From a checkpoint of a small transformer trained on Wikipedia.
Size: 8 layers, 3 heads of 64, MLP 768 tanh GELU, vocabulary 8192, 5.33M parameters.
Architecture: LayerNorm before each block, biases, normalized queries and keys, attention and MLP in parallel.
Training: a variant of Muon for these matrices, 3489 steps.
Each number is 50 + 15 x the weight over the matrix's rms, rounded and kept within 0 to 99. Layers, rows and columns count from 0.

# layer 4 MLP down, 192x768, rms 0.089, rows 145-191, columns 336-383
55 62 80 62 52 46 73 59 24 52 73 76 27 80 58 60 33 75 64 41 41 45 42 67 49 12 69 49 47 36 19 44 61 71 39 33 17 44 45 74 60 42 65 31 38 39 51 53
57 17 51 62 44 57 15 49 59 61 51 55 39 58 58 52 50 54 41 39 81 67 54 53 59 37 44 54 51 36 46 51 38 33 24 60 32 51 57 32 46 18 50 61 52 27 72 50
63 61 48 62 38 49 27 54 50 65 45 53 52 67 40 43 40 48 47 47 51 43 56 54 58 53 49 54 51 63 84 59 74 39 58 41 39 41 42 45 76 59 49 53 40 45 32 35
53 54 26 76 93 47 80 63 47 43 45 60 39 65 56 52 44 41 66 60 35 39 39 70 49 63 49 47 37 53 32 36 62 15 47 33 46 54 38 47 34 38 69 57 50 55 26 60
39 42 32 53 41 48 38 55 32 21 72 61 39 52 52 64 54 69 44 77 54 73 36 62 44 39 43 80 50 55 46 29 48 54 47 65 64 45 68 33 29 49 56 38 64 54 68 44
59 48 50 46 63 42 56 50 59 73 72 43 62 50 39 40 01 60 53 37 31 45 73 65 70 72 43 50 47 27 41 63 12 50 61 58 64 71 80 43 57 37 34 29 65 47 53 32
37 43 59 40 47 67 28 70 24 58 65 50 62 46 44 29 56 36 69 49 42 43 64 46 35 60 85 49 56 59 43 38 67 68 50 63 46 47 66 27 39 40 41 55 55 59 53 57
45 71 55 56 67 28 51 48 52 45 58 37 47 61 25 20 27 47 39 61 39 70 35 41 56 36 61 70 67 48 53 51 53 50 54 45 54 42 55 45 43 31 36 46 36 44 80 60
69 53 90 71 58 63 70 43 57 68 20 42 61 71 88 88 65 61 49 25 60 53 43 78 48 42 38 15 65 64 55 28 66 55 31 71 54 86 96 45 79 90 56 75 56 22 26 47
45 43 44 54 64 51 14 27 55 56 59 70 43 52 42 56 75 75 23 26 43 46 44 55 57 64 43 39 29 65 39 56 63 53 00 63 80 42 75 38 33 81 49 57 08 64 35 47
26 56 60 44 33 64 58 48 59 47 45 99 35 49 47 46 33 73 26 64 47 60 69 29 16 49 56 67 40 41 36 44 13 42 48 33 57 39 36 21 76 47 66 38 49 61 50 44
42 45 32 42 37 64 49 24 57 45 67 67 44 41 45 33 69 40 25 40 56 70 54 48 50 73 48 69 61 43 48 55 64 49 63 65 71 59 38 69 38 55 60 42 68 47 44 18
27 46 41 52 35 40 32 56 41 67 40 47 40 46 43 44 54 34 64 76 52 47 25 39 61 48 31 36 52 58 35 39 37 71 60 65 44 23 36 26 44 45 48 40 47 51 55 72
39 31 27 58 48 37 66 85 62 78 48 63 35 37 86 81 60 55 22 54 56 65 38 40 42 53 53 67 25 44 43 30 55 55 52 38 58 55 60 64 53 48 56 26 43 54 45 45
62 27 76 37 41 50 67 59 15 51 46 37 26 73 97 33 45 38 71 65 49 40 51 82 82 05 58 41 52 43 20 66 65 54 47 31 92 49 72 56 31 41 63 39 23 51 17 55
43 56 71 38 58 21 68 42 64 48 41 40 24 61 86 19 35 61 15 39 65 48 47 25 39 66 40 68 51 60 30 34 47 39 31 59 50 59 65 52 89 25 40 60 28 41 71 46
43 45 36 31 40 40 39 54 46 47 50 43 65 61 60 49 50 27 39 28 70 08 48 45 88 54 52 51 46 58 37 79 79 44 81 57 52 28 41 50 47 46 45 46 46 47 38 54
44 27 73 54 38 31 50 43 56 36 52 34 43 74 79 48 38 55 43 86 39 50 13 55 63 46 41 53 75 60 44 42 71 80 62 51 67 51 69 43 27 56 43 76 51 49 48 59
40 42 63 80 68 34 38 39 70 84 62 65 49 47 44 59 54 37 53 40 39 47 34 34 70 78 53 67 39 74 40 45 29 46 77 70 41 49 63 28 42 59 28 42 36 56 35 41
65 51 62 68 48 65 67 55 59 54 48 45 97 49 40 53 64 28 64 26 67 30 39 78 64 48 45 30 64 19 47 36 45 86 52 41 48 42 76 40 50 79 24 67 65 47 35 37
66 64 52 67 56 46 38 50 53 45 14 51 54 55 62 61 45 53 72 50 34 35 71 76 59 56 50 57 54 56 39 85 51 43 40 45 76 54 44 36 63 65 64 54 58 33 72 44
41 79 55 65 10 42 67 28 63 41 76 56 56 40 58 37 62 51 35 38 69 37 30 39 40 67 62 36 74 52 72 51 29 34 51 35 39 27 68 40 51 78 55 36 59 64 13 59
84 54 71 24 67 43 47 34 24 45 40 81 73 38 52 76 46 44 28 22 48 76 42 59 18 73 79 41 34 63 69 63 45 60 42 54 65 46 59 46 50 49 40 69 45 51 56 46
60 68 58 51 48 51 52 32 56 44 48 37 49 51 32 56 35 20 65 26 36 35 35 39 33 37 30 24 44 31 69 42 54 39 45 76 90 35 43 65 31 59 49 68 41 50 75 57
47 70 69 66 44 58 61 37 57 61 11 34 47 38 32 70 50 40 43 50 12 44 42 74 50 40 42 67 62 64 54 57 22 36 53 92 57 29 02 54 78 60 72 66 31 54 39 63
44 41 58 61 47 53 62 55 60 78 56 18 64 32 23 55 65 46 88 57 59 36 49 47 51 50 37 59 56 63 53 68 49 73 45 71 61 58 44 49 78 42 39 51 33 56 47 48
45 49 50 53 61 19 62 57 52 80 64 46 47 26 66 19 50 47 41 56 70 30 30 41 12 41 54 50 64 46 64 59 42 52 39 35 24 53 59 46 79 69 50 31 61 39 71 47
53 71 73 66 56 71 22 51 68 62 63 51 07 54 47 49 50 62 49 45 52 46 47 56 51 52 65 62 45 60 51 33 36 52 45 73 09 33 32 68 61 17 57 27 39 38 47 31
60 65 89 35 55 60 47 47 50 38 44 46 66 57 64 47 42 87 71 64 51 50 48 48 51 67 52 39 37 78 55 49 54 46 73 46 25 23 70 79 54 57 63 75 67 61 58 88
41 59 69 36 47 47 51 23 55 41 72 70 96 44 53 17 27 32 86 43 60 55 48 53 56 49 42 57 55 35 47 53 41 73 52 59 62 40 84 71 66 47 74 47 55 63 34 32
73 55 72 52 23 47 36 36 51 61 25 60 34 38 56 53 57 43 26 53 37 76 77 42 28 48 69 78 55 63 29 46 62 49 42 53 54 42 45 36 56 85 29 69 74 61 41 55
45 52 46 75 60 18 51 48 81 42 66 60 40 33 14 21 38 47 15 48 37 40 54 64 46 96 46 63 25 71 55 50 11 50 40 36 19 48 47 45 71 63 69 41 42 56 37 59
55 51 28 42 63 36 59 55 56 51 55 72 30 38 68 54 55 56 39 47 41 65 24 62 39 48 37 36 42 47 46 40 73 29 41 38 40 46 36 59 60 79 51 54 60 47 40 46
47 20 54 35 52 31 48 28 53 53 73 16 49 48 38 48 41 68 43 69 46 63 64 62 76 53 16 57 39 53 35 57 55 18 55 42 54 58 20 46 46 73 44 75 63 45 54 77
51 53 55 56 17 33 28 25 54 52 44 49 48 50 50 47 70 63 49 39 54 42 45 57 50 60 25 38 58 30 27 38 27 70 32 55 62 84 50 54 48 50 59 22 36 47 62 32
51 32 52 57 49 67 27 47 49 63 93 39 11 51 52 39 72 71 55 43 67 57 36 58 45 37 68 59 66 35 58 29 60 45 69 48 58 62 32 49 56 33 67 39 60 33 45 52
28 60 46 54 63 60 55 58 54 40 34 36 55 43 59 55 58 80 49 68 83 32 37 57 53 47 63 45 25 65 44 39 34 52 36 19 56 61 44 32 48 44 36 58 28 62 69 61
49 48 42 69 75 60 45 59 69 36 82 35 11 45 14 45 83 62 49 50 65 33 65 39 58 57 43 82 72 69 35 44 66 55 30 46 60 48 26 56 73 81 41 64 64 54 28 41
38 43 65 61 69 62 81 47 46 53 53 51 60 45 53 44 46 24 55 66 51 25 43 52 40 52 37 32 43 38 35 60 55 57 18 45 58 59 39 35 46 41 69 50 59 39 82 28
45 20 50 45 56 78 99 67 68 42 43 33 27 45 33 34 58 73 49 48 71 66 44 32 31 63 73 55 50 52 51 26 59 48 54 54 34 78 60 54 45 34 69 49 66 35 30 53
55 64 65 47 35 55 75 57 49 46 48 41 60 53 54 69 54 44 32 27 43 61 26 60 72 57 49 51 44 69 57 50 27 17 56 31 56 55 50 62 67 53 59 58 42 43 53 31
52 49 46 33 41 28 57 48 73 73 74 61 35 25 52 36 46 39 69 39 40 63 57 63 39 46 64 31 42 55 51 56 45 59 37 55 28 65 79 58 59 54 18 58 63 52 44 54
44 60 31 57 53 45 64 84 26 78 37 61 33 23 19 46 40 50 35 72 43 31 54 52 50 60 37 44 39 38 59 43 68 49 43 38 44 71 64 52 68 28 71 23 42 38 55 45
60 38 40 71 50 33 55 30 58 45 56 31 58 44 63 56 38 72 76 55 46 40 25 66 44 59 19 46 43 33 53 63 26 65 53 44 77 69 59 35 34 18 28 75 75 48 61 42
67 43 64 55 68 69 19 53 58 71 48 49 52 59 51 50 45 66 66 32 55 78 50 51 74 60 64 21 41 35 37 62 36 68 60 91 37 66 65 29 55 64 39 38 40 44 66 54
41 34 61 53 37 24 63 29 39 43 52 42 71 65 48 34 64 66 64 36 53 57 53 84 56 65 33 48 27 67 54 65 61 54 70 55 50 62 55 77 55 50 73 31 50 58 54 45
44 51 69 30 58 24 66 44 54 57 34 53 62 65 37 36 37 53 29 64 42 70 78 42 45 39 46 39 66 29 59 43 38 81 52 56 61 33 66 33 62 51 46 38 48 49 36 58